From a checkpoint of a small transformer trained on Wikipedia: 9 layers, hashed n-gram embeddings.
Each number is 50 + 12 x the weight over its row's rms, rounded and kept within 0 to 99. Layers, rows and columns count from 0. The size before them is the row's rms in percent of the matrix's.

# layer 4 MLP up, 1280x320, rms 0.106, rows 214-322, columns 256-319
102:48 63 57 45 60 63 76 54 39 47 44 54 41 53 63 47 67 68 47 55 60 39 24 40 43 44 52 56 48 47 43 43 51 51 55 51 66 55 40 58 69 28 58 53 47 57 48 64 52 42 35 42 50 60 53 39 44 39 63 63 39 40 51 36
099:32 34 50 55 44 51 47 35 51 33 44 70 54 55 51 77 54 20 58 73 49 49 36 45 39 57 63 53 40 55 28 41 40 47 64 58 28 25 42 51 62 48 53 46 52 54 42 56 46 42 55 56 50 52 54 42 31 56 60 40 58 47 51 29
082:68 68 65 52 43 47 62 52 26 69 44 36 46 44 74 53 58 59 56 38 43 55 60 41 37 51 53 80 30 56 36 36 42 60 60 38 53 60 50 62 59 42 43 32 39 25 43 68 41 50 71 54 60 59 41 39 54 29 52 51 47 45 54 20
094:48 70 47 53 59 24 54 51 55 28 39 54 24 73 57 72 38 63 65 66 54 46 40 27 47 31 55 46 44 49 51 47 66 54 57 22 69 67 52 56 20 54 62 68 55 36 40 54 29 61 49 66 40 58 52 54 55 34 55 55 63 52 55 49
103:54 64 48 38 43 41 79 56 30 43 80 71 36 64 30 55 44 42 58 59 50 47 47 46 44 46 64 42 30 59 59 69 66 52 40 32 46 39 44 59 50 61 47 51 63 23 66 61 49 51 52 49 59 46 35 50 58 49 25 25 76 57 50 36
092:46 62 44 48 45 70 56 74 44 43 50 62 35 79 51 57 43 44 44 66 51 31 54 49 55 44 44 30 32 58 57 49 64 37 63 52 47 50 66 45 53 44 37 40 26 50 31 47 50 42 48 59 78 55 61 76 62 46 66 34 54 48 67 61
108:65 34 60 52 58 62 47 58 58 34 75 68 51 72 54 34 49 35 80 66 82 46 23 48 68 37 58 53 49 48 54 53 35 56 66 48 44 76 42 61 46 65 66 36 68 43 49 53 68 53 49 60 40 47 42 48 66 63 51 61 55 49 34 44
105:56 63 41 36 52 74 58 37 49 57 45 61 37 74 35 53 65 40 52 53 63 46 51 35 62 46 48 66 47 37 40 65 52 58 28 37 45 47 39 58 47 28 68 47 66 61 44 51 57 34 45 62 45 28 56 65 40 73 64 68 43 39 57 65
100:56 44 60 39 70 36 31 40 67 59 49 21 46 72 48 70 63 58 63 52 47 51 51 40 44 54 32 51 26 67 40 48 42 33 63 52 44 47 46 41 62 56 51 36 46 51 61 52 40 45 56 22 39 29 48 48 62 40 40 27 36 70 42 59
111:52 63 34 44 62 82 49 60 42 84 52 51 60 41 27 68 70 45 46 38 46 38 41 53 39 42 61 54 48 53 48 71 49 42 44 57 42 49 58 54 53 52 40 28 31 49 62 55 27 65 43 45 42 45 34 52 54 27 58 42 59 43 68 40
111:52 49 56 57 54 68 49 50 51 62 61 52 48 41 41 54 62 61 53 50 31 53 44 53 47 61 48 40 49 67 44 68 64 40 61 57 41 51 40 46 66 49 69 49 39 62 49 76 45 35 56 18 32 46 52 47 42 79 54 50 45 41 64 47
108:43 68 41 52 67 56 34 68 26 30 61 64 58 55 37 34 29 32 35 46 37 58 56 37 44 63 49 53 47 42 42 69 40 62 40 68 70 41 57 60 59 53 39 57 49 46 48 68 69 48 45 32 47 58 59 35 42 49 53 36 43 57 62 34
114:45 42 52 62 74 38 42 35 55 57 47 57 44 48 68 51 26 34 68 60 45 42 19 50 53 40 55 48 51 46 50 40 67 69 68 40 59 45 49 76 21 50 48 55 32 42 34 42 33 52 51 49 64 65 41 41 55 42 46 46 41 59 49 66
096:35 65 59 71 55 54 59 47 34 74 42 46 37 63 45 71 56 49 35 45 45 68 36 34 60 47 35 36 35 69 38 50 57 49 46 50 52 35 49 66 41 27 48 64 39 53 47 56 49 44 72 55 66 29 34 76 52 43 39 47 46 55 52 61
126:59 44 44 40 63 58 43 53 55 34 44 66 25 36 21 56 46 52 75 52 28 54 59 61 62 60 49 53 38 65 29 66 49 48 74 57 53 23 75 50 61 65 45 46 33 41 55 60 36 25 53 56 49 44 39 60 49 22 49 32 42 59 53 42
099:48 57 48 30 58 59 64 45 69 48 59 57 59 49 45 48 75 51 55 57 67 49 44 34 58 66 48 32 58 61 28 39 46 67 59 52 52 46 50 53 29 46 70 49 58 53 43 39 40 71 58 57 40 33 44 48 49 68 55 53 77 54 47 58
087:39 49 20 40 28 47 67 23 35 49 47 39 27 70 47 49 52 52 50 37 23 46 27 35 63 61 55 64 54 48 44 38 43 23 55 58 45 55 40 52 66 27 47 34 39 60 38 68 61 45 53 68 64 42 37 31 70 52 18 59 37 63 54 47
096:62 61 49 36 50 38 44 62 67 64 70 51 37 37 76 65 42 57 50 36 44 42 51 59 47 30 65 46 47 66 53 73 34 49 25 42 55 58 64 53 47 64 50 50 34 40 60 59 43 56 73 39 62 50 51 50 46 37 42 48 45 49 55 45
100:68 73 43 68 44 45 68 24 31 41 58 50 56 31 33 42 56 60 25 43 49 48 38 74 30 40 50 37 38 57 46 54 65 51 50 68 21 58 64 54 57 52 63 38 37 54 25 66 56 50 55 56 43 50 48 36 56 32 46 56 42 59 37 43
090:72 58 53 48 48 53 56 80 48 32 42 65 48 54 50 45 41 35 72 57 30 28 39 55 60 59 43 69 44 63 66 52 60 49 67 43 59 47 37 55 60 73 69 43 60 61 54 48 66 49 57 51 48 52 42 53 49 33 54 41 60 36 39 44
111:59 45 44 38 55 69 44 52 39 59 59 41 59 63 46 72 63 47 63 41 75 09 48 53 50 52 25 48 59 54 54 76 57 65 56 69 46 38 32 56 56 55 56 60 37 24 83 54 29 61 38 31 51 48 57 41 56 38 46 33 38 52 60 38
089:59 51 76 38 66 49 34 40 54 56 59 53 66 53 63 59 39 37 45 63 23 47 50 57 66 37 39 38 48 41 37 70 53 52 64 59 54 57 54 67 73 59 38 55 71 67 70 59 66 61 56 61 71 28 45 70 57 42 59 55 58 50 35 56
133:43 73 45 38 45 68 69 33 44 32 47 61 20 41 42 53 39 62 70 57 55 48 51 45 36 47 27 50 56 45 43 68 64 52 45 74 50 33 52 48 55 56 63 49 49 41 50 57 72 35 61 38 48 47 48 41 42 48 40 43 42 39 37 56
120:51 59 30 58 68 24 47 44 34 51 29 46 26 36 59 69 36 45 38 49 59 50 36 43 52 58 55 25 42 51 52 58 34 81 54 37 67 52 37 61 39 23 52 46 26 40 41 56 27 66 47 36 60 69 43 56 35 29 68 73 52 53 44 60
098:66 62 45 50 45 68 51 52 52 35 63 64 74 48 38 39 45 45 28 26 45 58 49 81 59 63 66 56 44 52 51 22 54 62 54 57 42 30 59 46 43 50 45 57 43 56 38 37 30 48 65 46 41 23 60 48 69 34 51 56 40 47 43 46
101:57 46 47 35 52 46 54 40 52 46 59 45 50 45 52 45 65 46 57 40 48 40 46 64 58 45 38 52 53 65 62 62 51 37 48 74 38 70 51 57 45 46 40 28 52 63 50 49 56 29 39 42 45 45 69 51 62 58 59 52 36 60 55 53
103:44 73 67 53 52 43 36 57 61 67 59 51 45 69 20 53 40 33 45 52 58 53 42 53 57 20 55 44 63 50 36 51 39 68 62 44 45 60 58 68 50 60 54 56 64 65 42 76 49 45 78 44 24 24 68 40 50 52 53 51 42 25 45 54
104:49 26 48 51 65 50 37 36 44 63 60 59 42 57 54 33 38 36 40 51 62 33 40 57 43 36 39 53 60 61 46 39 63 39 49 43 44 59 36 58 36 45 53 31 46 46 62 53 55 23 47 47 25 41 46 37 42 51 53 69 55 65 58 45
113:42 44 31 43 40 65 45 64 86 51 39 54 50 63 37 31 58 53 66 63 63 30 54 30 35 66 28 43 69 56 55 57 53 63 62 63 36 48 31 62 43 39 46 37 43 53 45 54 51 50 54 62 55 52 64 55 35 49 41 50 50 44 69 47
121:51 40 34 34 38 45 57 46 55 71 43 67 35 51 45 52 65 51 68 44 28 62 34 52 41 41 37 47 51 60 32 63 58 65 49 80 55 45 50 57 53 34 54 48 52 45 55 59 40 32 59 48 49 56 61 30 44 38 24 38 51 34 38 50
090:40 42 46 59 72 87 57 62 50 55 51 55 36 56 52 55 53 49 57 59 58 38 40 41 64 61 46 47 41 58 56 56 42 41 47 51 54 53 39 45 63 64 47 72 67 41 33 68 50 55 72 62 39 55 46 53 60 47 58 48 71 74 45 41
098:37 45 48 52 55 46 56 27 53 69 64 55 56 65 43 45 38 59 58 50 46 46 38 50 57 54 42 48 47 52 41 59 41 65 48 61 62 40 51 52 44 45 74 51 52 69 34 45 31 56 49 64 55 58 66 48 63 46 50 46 37 44 48 65
108:56 48 28 27 60 79 51 41 24 52 41 38 44 50 30 74 59 59 73 47 61 21 55 58 40 30 45 41 59 41 63 58 50 75 55 67 15 78 51 59 35 60 38 58 47 48 51 43 52 36 56 22 60 64 57 46 29 64 48 33 57 78 53 50
091:36 56 47 47 38 66 68 41 52 74 74 38 61 67 70 71 51 71 65 75 51 44 37 48 51 57 42 36 30 89 60 55 57 45 48 46 61 52 50 53 65 59 44 62 22 56 59 55 49 54 55 39 58 41 64 30 51 53 57 48 40 25 48 60
092:49 39 51 54 61 70 64 20 67 71 51 52 34 38 48 61 49 60 62 54 80 59 38 39 45 67 39 60 42 60 35 60 55 63 55 76 50 52 49 52 69 47 51 49 49 43 58 63 36 34 49 46 28 58 64 39 76 48 79 38 42 50 37 35
119:74 67 56 42 71 48 37 34 45 46 50 44 31 58 47 58 41 66 58 67 45 45 39 60 59 30 31 52 59 39 41 67 34 61 44 45 68 38 58 58 75 72 50 34 52 31 73 54 55 52 53 52 27 56 57 30 40 74 68 52 32 30 55 52
098:49 39 61 57 74 63 58 62 59 48 40 48 38 40 36 71 65 68 50 58 55 34 49 60 49 44 34 58 62 56 36 55 78 50 54 66 25 57 35 59 50 63 55 54 35 65 44 46 38 55 61 60 44 51 82 40 44 50 39 68 42 57 50 51
095:54 47 48 66 34 41 27 65 42 44 53 43 48 60 54 42 42 52 42 43 42 48 40 49 41 54 42 40 69 69 25 45 36 48 74 69 57 53 66 57 30 44 51 26 47 37 42 80 43 63 56 52 37 46 39 71 62 56 50 63 52 59 35 41
142:46 70 48 44 37 53 62 25 48 29 65 77 36 37 39 50 48 81 31 48 40 51 43 49 17 42 24 41 54 40 44 52 31 52 76 64 39 46 39 55 50 55 40 62 49 62 79 80 58 51 42 47 39 26 51 56 75 30 57 49 58 42 45 49
096:40 80 63 57 54 34 54 53 61 49 37 27 34 50 55 46 65 76 50 45 40 27 48 35 51 31 58 34 65 57 51 47 37 51 69 67 54 43 35 47 63 69 71 49 45 57 37 49 71 31 44 63 31 62 48 33 69 33 54 54 43 22 54 35
099:64 51 54 42 61 62 55 44 45 50 59 49 53 42 63 46 43 49 53 62 49 35 31 68 61 53 35 58 54 44 43 40 67 55 33 52 51 27 51 47 33 53 64 36 45 47 65 51 46 53 60 51 32 54 75 57 47 52 42 71 55 74 44 69
092:40 73 35 66 69 55 61 72 37 55 62 60 42 47 61 65 45 47 42 50 40 47 44 49 55 65 44 83 67 59 45 69 61 52 57 52 42 42 45 58 47 32 69 30 43 39 49 40 44 61 44 47 57 43 70 49 40 48 39 62 59 59 52 51
097:46 36 44 56 55 69 70 43 60 61 26 44 60 36 47 57 36 73 56 37 52 58 52 56 57 44 56 48 44 47 58 44 58 46 51 46 43 60 29 45 54 48 57 60 69 65 51 55 50 58 45 64 32 44 52 54 59 82 61 58 36 52 52 51
109:49 59 55 66 56 32 79 45 33 72 40 42 48 51 50 50 50 49 65 55 44 59 48 37 58 45 42 60 36 50 59 55 51 44 50 66 59 67 48 78 50 50 44 30 45 66 70 57 70 57 82 44 43 43 52 53 55 48 42 49 43 39 61 29
101:49 62 57 53 61 61 50 50 62 52 54 51 50 68 45 51 46 34 63 43 39 41 51 54 51 46 65 48 41 57 35 41 78 59 34 56 31 54 59 55 46 29 62 35 60 45 41 52 37 64 48 58 24 48 36 49 67 48 50 49 52 46 76 29
094:60 44 41 40 54 46 56 48 60 42 79 54 50 70 50 37 53 38 53 77 54 45 63 56 74 29 44 39 40 56 35 58 49 46 39 47 60 45 39 63 56 32 56 54 58 50 59 58 58 62 58 38 57 51 65 47 38 53 44 50 59 76 46 38
113:44 38 68 34 76 46 35 16 44 59 36 43 37 49 46 68 52 38 53 65 47 73 52 38 67 55 45 41 54 47 45 58 65 42 41 50 81 53 36 46 39 53 36 40 54 38 70 48 42 62 52 42 33 56 50 26 53 64 44 57 29 54 62 34
096:47 74 40 67 67 54 56 50 42 27 58 52 56 40 36 52 26 57 57 64 49 44 46 47 49 42 36 42 54 60 43 73 58 49 53 60 47 49 41 49 66 58 73 37 38 58 23 66 62 36 54 45 74 61 69 35 45 52 53 35 61 51 43 29
098:79 55 56 44 48 54 48 60 73 53 86 44 47 54 16 44 54 55 35 56 42 64 63 32 61 46 53 40 51 49 39 48 61 65 44 55 60 38 79 66 44 47 60 38 54 47 58 42 60 59 44 54 40 39 60 65 71 44 73 43 54 48 48 41
101:55 54 70 35 46 75 53 53 45 44 52 54 49 51 58 46 87 79 53 59 63 44 55 43 35 77 51 56 73 45 37 46 43 58 44 55 38 34 59 41 42 63 55 45 57 58 60 58 63 38 42 28 72 49 47 53 15 34 56 25 58 49 53 59
093:24 56 29 38 34 48 48 67 46 42 43 55 60 52 53 50 54 24 56 43 55 61 61 67 49 66 59 53 64 65 63 67 35 48 50 38 62 30 46 52 52 37 49 33 59 37 56 50 30 57 59 46 65 31 54 58 81 43 72 43 61 38 64 34
094:46 59 48 70 59 80 72 37 60 58 69 55 46 38 54 44 60 38 78 36 45 55 51 31 29 55 46 40 36 63 41 39 42 41 38 54 41 39 38 65 38 46 32 39 42 38 52 71 41 37 47 31 55 20 44 47 62 39 35 48 62 66 53 57
098:58 30 48 57 53 41 47 53 82 70 42 35 44 68 34 55 55 41 48 42 61 37 31 53 67 56 46 43 48 61 29 68 52 50 49 59 39 69 52 60 32 67 58 47 46 47 47 43 50 59 52 22 73 42 62 64 51 58 49 59 72 62 59 45
104:62 37 35 67 67 49 34 56 43 48 75 57 48 43 63 43 68 43 69 53 52 47 40 59 45 45 41 67 54 78 44 58 59 62 67 53 35 29 48 40 39 43 48 43 30 55 48 65 48 40 58 33 53 41 57 47 50 49 49 49 81 59 78 52
095:59 51 54 61 38 59 56 26 56 52 60 62 49 43 57 32 71 48 56 56 34 48 51 61 63 35 58 49 44 53 47 49 47 23 35 58 42 70 42 43 49 58 49 48 53 35 54 80 54 45 51 45 37 54 62 39 55 54 40 45 24 48 57 51
099:60 46 56 51 63 66 42 27 67 70 59 33 57 41 32 64 39 47 51 28 48 43 41 41 50 44 51 38 49 47 30 57 62 64 75 41 54 53 37 63 46 49 65 53 54 59 66 39 41 50 29 49 50 40 39 58 65 81 68 61 48 52 65 55
100:40 47 49 53 53 53 41 62 37 35 59 38 56 73 60 36 57 50 49 57 65 56 56 58 57 43 35 56 52 53 50 63 51 31 62 39 31 43 43 36 61 49 42 32 53 57 55 52 37 60 54 35 39 59 45 33 47 59 58 40 65 45 44 33
098:54 44 63 30 56 51 71 48 30 71 48 37 70 69 37 47 61 61 24 45 38 62 49 50 30 46 34 69 48 83 42 51 62 45 58 69 47 54 40 46 41 49 78 55 62 57 50 58 45 46 60 52 62 58 68 37 81 42 28 45 42 51 55 47
094:45 58 54 40 30 75 64 65 64 64 75 68 53 87 49 43 42 49 64 39 42 43 46 65 51 42 53 43 39 62 42 57 62 27 64 57 28 50 66 51 60 68 51 62 73 38 52 63 56 47 45 49 38 28 60 38 57 59 35 62 33 36 28 36
106:67 43 56 58 78 54 60 57 47 45 38 58 50 37 20 61 51 45 55 58 34 43 60 59 53 43 22 34 51 62 27 34 50 44 60 70 66 47 65 48 47 59 38 42 46 54 62 49 33 45 70 54 47 59 45 33 38 73 45 50 48 63 43 44
099:60 65 35 48 42 54 70 66 61 44 61 59 39 43 63 71 54 54 58 49 55 42 42 51 19 44 59 44 48 41 43 41 52 62 60 38 53 39 65 51 43 40 51 40 42 43 36 66 39 58 53 81 52 44 47 58 61 51 55 55 52 64 40 40
103:35 45 31 69 52 47 47 50 44 63 35 43 47 54 62 28 60 63 74 44 53 46 18 37 54 17 54 44 25 55 39 77 64 38 59 67 46 62 57 49 37 45 48 38 28 64 43 76 68 34 66 57 43 22 48 76 46 49 62 54 62 40 56 29
112:41 37 54 39 57 44 69 52 47 56 59 42 63 56 44 55 51 47 37 55 37 31 35 79 57 30 64 55 44 48 43 52 59 51 34 33 62 59 54 48 56 45 49 30 65 53 42 90 42 53 38 58 28 49 64 45 58 43 61 62 40 48 67 26
099:42 53 36 57 45 34 73 51 58 59 54 59 51 69 33 42 48 60 36 35 24 44 38 45 63 59 50 41 44 70 44 46 36 20 22 59 64 76 43 54 67 56 45 36 62 45 42 62 58 30 54 53 59 34 74 35 50 56 35 53 30 48 79 47
099:41 58 41 44 61 46 74 57 39 38 51 50 46 60 57 76 48 58 45 44 61 43 67 59 62 37 52 53 34 55 57 57 54 46 51 38 45 50 55 38 45 38 62 49 49 30 34 43 56 47 33 56 48 38 44 48 24 39 68 65 33 41 38 39
095:32 69 53 43 51 38 64 55 61 25 34 42 22 49 45 60 55 48 53 46 44 50 57 44 26 40 49 39 53 52 41 56 57 34 65 58 56 72 48 48 62 67 49 64 64 33 37 49 55 35 53 37 59 66 35 31 49 42 48 63 49 51 35 24
097:43 44 47 67 57 37 70 35 46 73 37 46 30 39 64 46 49 45 49 38 53 57 49 37 40 61 57 45 47 41 49 68 49 38 35 74 53 58 58 61 28 74 44 43 55 36 40 48 64 54 53 48 55 44 56 73 59 25 47 78 36 64 56 47
102:40 43 63 71 67 43 42 29 67 67 54 61 50 57 26 25 38 52 41 52 34 38 54 72 46 34 66 38 50 61 34 32 42 55 35 67 53 54 57 68 32 40 43 57 39 50 42 57 52 65 67 58 54 34 55 53 57 61 51 39 48 38 59 44
103:38 51 40 49 63 72 61 54 31 55 60 45 42 44 40 66 60 51 69 55 45 45 56 50 40 22 45 55 56 64 54 48 42 73 62 71 55 61 50 55 62 56 59 54 51 43 19 49 64 40 41 46 42 20 58 40 87 39 31 60 43 61 46 44
096:56 60 29 39 57 45 58 69 66 56 43 13 56 48 46 67 45 59 58 51 32 38 50 46 39 56 41 53 56 58 52 36 50 46 32 50 52 39 70 63 51 37 69 44 65 40 42 40 58 28 57 37 66 55 53 53 61 43 44 54 38 40 65 45
102:54 63 48 41 38 56 44 14 45 67 66 51 35 44 40 70 48 49 57 72 54 29 43 42 40 45 56 44 52 59 41 32 47 39 25 48 34 33 49 75 55 39 44 57 42 45 55 53 40 36 34 39 45 73 53 32 71 55 48 40 53 50 38 35
112:53 55 59 49 61 36 37 46 53 80 59 54 39 57 46 54 65 37 52 43 41 45 33 48 49 52 16 32 60 44 60 30 57 53 74 53 40 72 48 55 26 53 71 38 49 37 36 64 54 40 56 31 41 54 64 67 51 65 54 45 45 51 47 59
116:67 39 67 44 60 37 45 57 45 65 70 59 48 43 37 53 57 43 38 64 59 46 59 37 64 49 32 52 45 58 59 57 60 36 44 42 62 57 30 46 45 41 66 32 46 60 36 70 37 50 46 38 34 60 49 37 55 46 55 52 53 35 54 60
108:59 36 69 45 60 38 68 63 27 75 33 48 49 61 42 45 65 51 45 56 42 44 25 45 33 54 51 27 53 71 45 35 37 45 57 77 38 61 53 65 38 60 45 59 38 58 41 61 41 33 56 54 55 61 41 48 50 34 21 56 54 64 53 44
099:37 46 29 57 52 65 38 43 49 54 45 43 73 53 37 54 65 32 51 45 56 65 38 48 70 38 45 61 51 41 55 47 35 73 28 68 41 36 49 50 40 32 47 45 30 61 55 44 78 61 63 35 61 51 43 52 33 53 32 49 67 50 56 59
108:55 34 61 29 46 46 38 38 61 40 68 42 58 59 53 53 64 60 52 84 54 50 38 49 49 37 46 52 56 65 42 37 41 48 41 64 46 45 61 52 57 55 58 48 51 65 46 47 66 35 61 33 40 46 45 66 44 58 69 43 41 65 51 59
112:66 45 32 36 64 53 43 14 44 61 66 32 54 80 45 50 45 50 46 76 42 51 50 70 64 57 26 34 48 64 52 27 33 28 56 59 80 25 40 63 50 55 51 52 38 37 48 47 49 68 50 51 40 37 62 42 60 70 58 61 55 35 63 51
093:60 47 45 54 58 40 51 41 38 44 39 53 33 61 36 50 45 28 57 65 27 61 29 56 50 57 42 63 45 76 60 46 63 51 51 43 53 56 30 59 45 57 57 46 25 53 48 56 54 43 61 61 67 65 44 66 42 52 50 52 37 61 43 39
096:69 24 43 36 46 62 57 51 55 61 47 58 34 34 48 65 58 48 67 34 56 41 56 49 56 63 55 55 53 46 44 56 61 53 39 68 27 49 55 45 28 34 51 52 43 49 54 46 61 56 52 28 60 47 40 56 40 32 46 42 60 54 53 40
111:55 39 37 57 65 77 36 57 67 49 48 52 45 71 36 42 61 53 46 45 63 35 42 37 56 61 60 54 37 49 52 51 56 55 66 66 35 54 43 42 44 37 40 36 41 64 49 71 43 70 63 44 58 34 50 56 40 55 63 31 68 40 65 42
101:54 48 45 69 62 70 57 46 25 71 67 43 52 62 66 32 62 55 56 50 77 43 50 45 35 48 60 56 46 48 57 55 60 77 47 34 39 73 55 45 57 50 55 43 29 47 54 59 68 51 49 40 48 35 50 48 34 75 57 35 50 51 46 40
100:29 37 63 40 46 68 38 52 55 44 34 42 59 40 40 56 58 51 64 49 62 56 39 77 62 39 53 28 56 53 53 70 56 31 28 52 31 66 44 49 60 68 35 52 45 47 54 60 39 49 55 35 52 37 45 50 51 36 45 50 29 39 71 29
100:31 51 62 46 42 40 64 47 51 57 58 37 42 53 37 51 51 45 35 77 66 59 49 60 41 53 51 25 41 60 20 54 59 49 51 43 56 43 29 46 71 52 46 44 68 36 49 44 52 68 46 73 50 52 48 51 65 54 45 74 54 60 46 54
099:47 33 61 47 77 45 71 40 44 67 45 45 22 61 51 66 64 50 75 59 49 32 49 32 69 62 61 60 57 60 52 59 48 65 50 62 70 36 59 63 62 40 43 68 39 40 55 52 23 64 69 40 48 65 45 50 64 39 50 65 50 59 40 55
101:48 62 37 49 51 64 48 63 63 51 58 80 53 50 34 64 39 44 53 65 73 47 21 57 49 49 59 22 49 48 61 56 54 74 51 57 36 47 46 41 74 48 52 66 36 51 68 54 54 47 55 35 41 39 52 48 45 67 64 40 39 64 45 17
091:64 49 30 58 48 73 61 56 57 37 51 38 48 31 31 27 70 43 22 55 22 43 48 58 48 73 62 57 44 55 33 40 60 72 60 57 30 34 33 40 41 50 43 75 53 69 73 57 56 44 67 54 41 57 49 48 75 58 54 45 58 53 47 39
110:39 81 43 67 45 53 59 61 51 40 66 51 52 59 40 46 45 50 63 46 22 59 43 53 49 46 49 50 52 33 36 46 35 42 73 50 39 47 42 46 37 47 36 39 52 50 27 50 62 62 61 52 47 37 21 43 64 44 46 43 52 43 48 32
092:54 60 43 38 67 69 32 30 50 33 50 41 65 47 75 37 43 48 54 63 40 78 68 42 39 39 66 60 73 68 63 59 70 44 32 53 37 52 29 55 73 60 37 64 50 49 32 53 64 40 61 47 68 56 77 37 57 45 70 56 56 37 73 58
116:49 66 57 43 37 49 46 40 40 51 49 36 19 35 44 78 63 46 82 51 50 31 44 42 55 54 46 69 46 52 43 62 42 57 42 78 46 43 41 59 63 52 63 46 56 53 53 51 49 44 31 29 54 15 50 33 28 46 57 58 60 47 47 59
093:52 48 47 56 48 53 72 36 44 56 30 58 48 68 28 67 36 41 36 53 46 46 44 37 59 55 48 59 33 90 43 49 49 43 29 45 43 59 46 53 47 49 41 47 58 29 63 67 48 59 60 58 48 34 54 69 67 50 38 49 41 42 50 66
102:63 69 27 44 57 53 51 45 60 53 39 53 42 43 59 50 51 64 48 54 46 70 53 39 38 61 62 59 53 56 34 55 32 50 34 68 40 31 62 53 46 35 71 39 62 49 46 44 36 58 62 38 41 44 43 43 50 51 57 58 74 59 66 37
090:47 55 39 61 75 65 42 42 57 39 67 29 64 82 59 32 53 41 30 53 42 59 43 52 46 61 49 40 49 64 54 57 64 53 39 55 42 38 55 52 54 61 54 46 55 40 42 61 50 52 64 61 51 61 52 35 43 60 42 63 40 33 77 56
094:34 51 45 59 59 43 63 43 40 69 50 48 49 35 54 65 48 69 48 53 33 61 40 53 58 24 24 42 60 51 32 40 46 67 42 36 35 56 20 60 51 59 54 24 31 59 59 44 33 49 40 47 63 43 59 51 41 41 47 56 31 39 47 63
099:40 53 35 44 48 57 48 42 39 52 58 60 34 60 57 60 59 60 38 62 42 44 50 49 45 68 28 30 54 54 48 45 75 19 44 59 60 44 59 43 70 63 74 42 53 40 75 44 55 42 50 55 50 55 64 32 53 39 51 51 25 25 52 35
095:40 39 52 38 65 42 52 54 58 50 32 66 44 56 42 52 70 52 66 47 33 68 53 60 21 56 49 49 73 38 44 44 55 42 40 45 42 75 56 54 41 72 48 54 35 42 48 49 49 53 40 48 59 55 38 70 68 64 64 33 46 61 43 51
105:55 56 47 38 49 67 40 55 80 33 52 22 47 37 43 58 38 63 42 43 44 22 46 49 46 56 40 68 41 58 54 42 39 46 70 67 67 66 57 45 55 54 67 57 34 49 46 69 68 34 46 42 42 61 37 54 52 34 59 54 48 47 64 40
094:62 41 56 53 40 38 52 41 69 44 47 64 51 55 40 49 57 60 46 58 69 64 56 60 68 50 39 42 53 48 47 73 40 61 35 74 43 56 52 60 61 77 60 24 37 60 61 49 69 52 48 44 53 47 42 71 60 64 42 44 56 40 52 33
105:45 24 50 41 52 49 35 60 50 43 40 41 52 31 47 48 50 52 52 60 51 59 33 50 44 40 51 57 34 62 31 62 58 54 35 43 64 72 39 54 50 66 63 64 40 42 45 48 29 58 66 55 56 50 54 58 60 48 58 72 44 43 71 52
096:37 47 44 69 52 77 74 60 45 62 47 31 44 55 35 48 41 44 45 35 49 31 48 69 33 62 51 42 48 60 63 52 74 77 43 68 38 32 36 49 35 33 48 56 64 49 47 54 49 47 68 50 47 35 55 45 37 62 61 54 44 56 30 60
095:56 25 55 52 55 56 43 61 59 42 72 42 42 55 71 66 49 54 50 42 66 51 45 57 77 43 64 34 46 37 52 62 32 55 40 65 38 56 43 59 50 36 49 37 51 44 53 58 48 41 57 28 69 36 38 58 32 61 60 58 69 67 38 56
100:54 53 57 56 44 66 45 34 55 55 49 38 70 51 62 66 50 61 44 56 43 68 26 40 63 37 47 54 23 52 54 38 44 64 42 48 71 66 45 48 21 41 63 44 42 48 61 49 52 57 42 65 64 41 46 40 56 60 67 62 35 44 43 65
093:57 48 64 43 66 44 45 51 54 63 61 51 52 46 57 50 66 35 45 55 52 47 49 50 56 59 33 44 53 57 30 54 45 62 67 67 63 46 43 79 39 71 59 72 45 33 71 50 46 51 53 34 41 47 62 56 64 44 61 38 73 51 62 83
107:63 49 44 67 50 54 53 58 47 66 65 64 30 41 41 27 46 45 51 44 28 39 54 55 20 56 40 51 43 50 35 30 46 60 61 46 57 50 51 62 49 56 36 54 40 40 50 54 52 49 40 52 38 56 47 39 40 48 70 35 30 37 57 38
108:52 47 48 24 42 78 71 41 64 47 56 48 65 54 40 55 57 64 51 84 60 38 47 50 43 48 60 59 27 77 56 49 52 50 47 50 49 69 42 49 46 28 41 63 59 54 49 70 23 61 52 62 31 42 44 54 40 45 57 72 58 47 40 26
094:35 54 49 47 53 71 42 28 61 38 54 41 49 69 63 69 55 26 41 60 48 38 37 47 39 52 43 59 74 72 60 53 76 37 60 46 76 52 59 49 58 59 41 48 51 50 58 33 57 42 37 70 70 45 29 38 38 33 53 28 60 37 58 48
094:55 35 64 34 49 47 49 61 66 70 45 57 33 66 63 39 52 58 43 63 43 48 53 57 33 02 46 37 54 56 42 48 62 50 24 63 54 49 51 77 51 57 51 71 48 57 64 54 53 54 49 64 53 33 33 42 47 50 54 48 39 53 30 33
096:46 62 58 34 68 46 49 38 55 36 45 71 41 49 50 72 56 61 71 46 49 81 44 18 58 59 62 43 27 46 45 49 43 70 58 18 32 57 69 61 35 48 44 43 39 46 47 34 36 54 35 37 33 47 38 63 46 43 53 65 54 67 69 59
088:51 72 59 69 67 66 45 39 45 48 62 59 24 63 82 35 66 62 56 59 48 46 10 58 42 53 28 48 58 53 41 32 40 44 48 55 68 57 49 68 32 59 59 42 43 54 51 43 42 64 47 44 54 68 72 42 58 49 60 63 50 54 24 46
099:56 55 62 66 35 61 46 26 42 64 70 53 71 61 58 60 57 44 53 50 44 33 45 54 37 48 41 55 65 58 53 54 44 30 69 41 67 44 56 60 45 46 44 52 42 44 48 35 51 44 45 64 73 68 43 56 49 47 25 36 55 32 28 55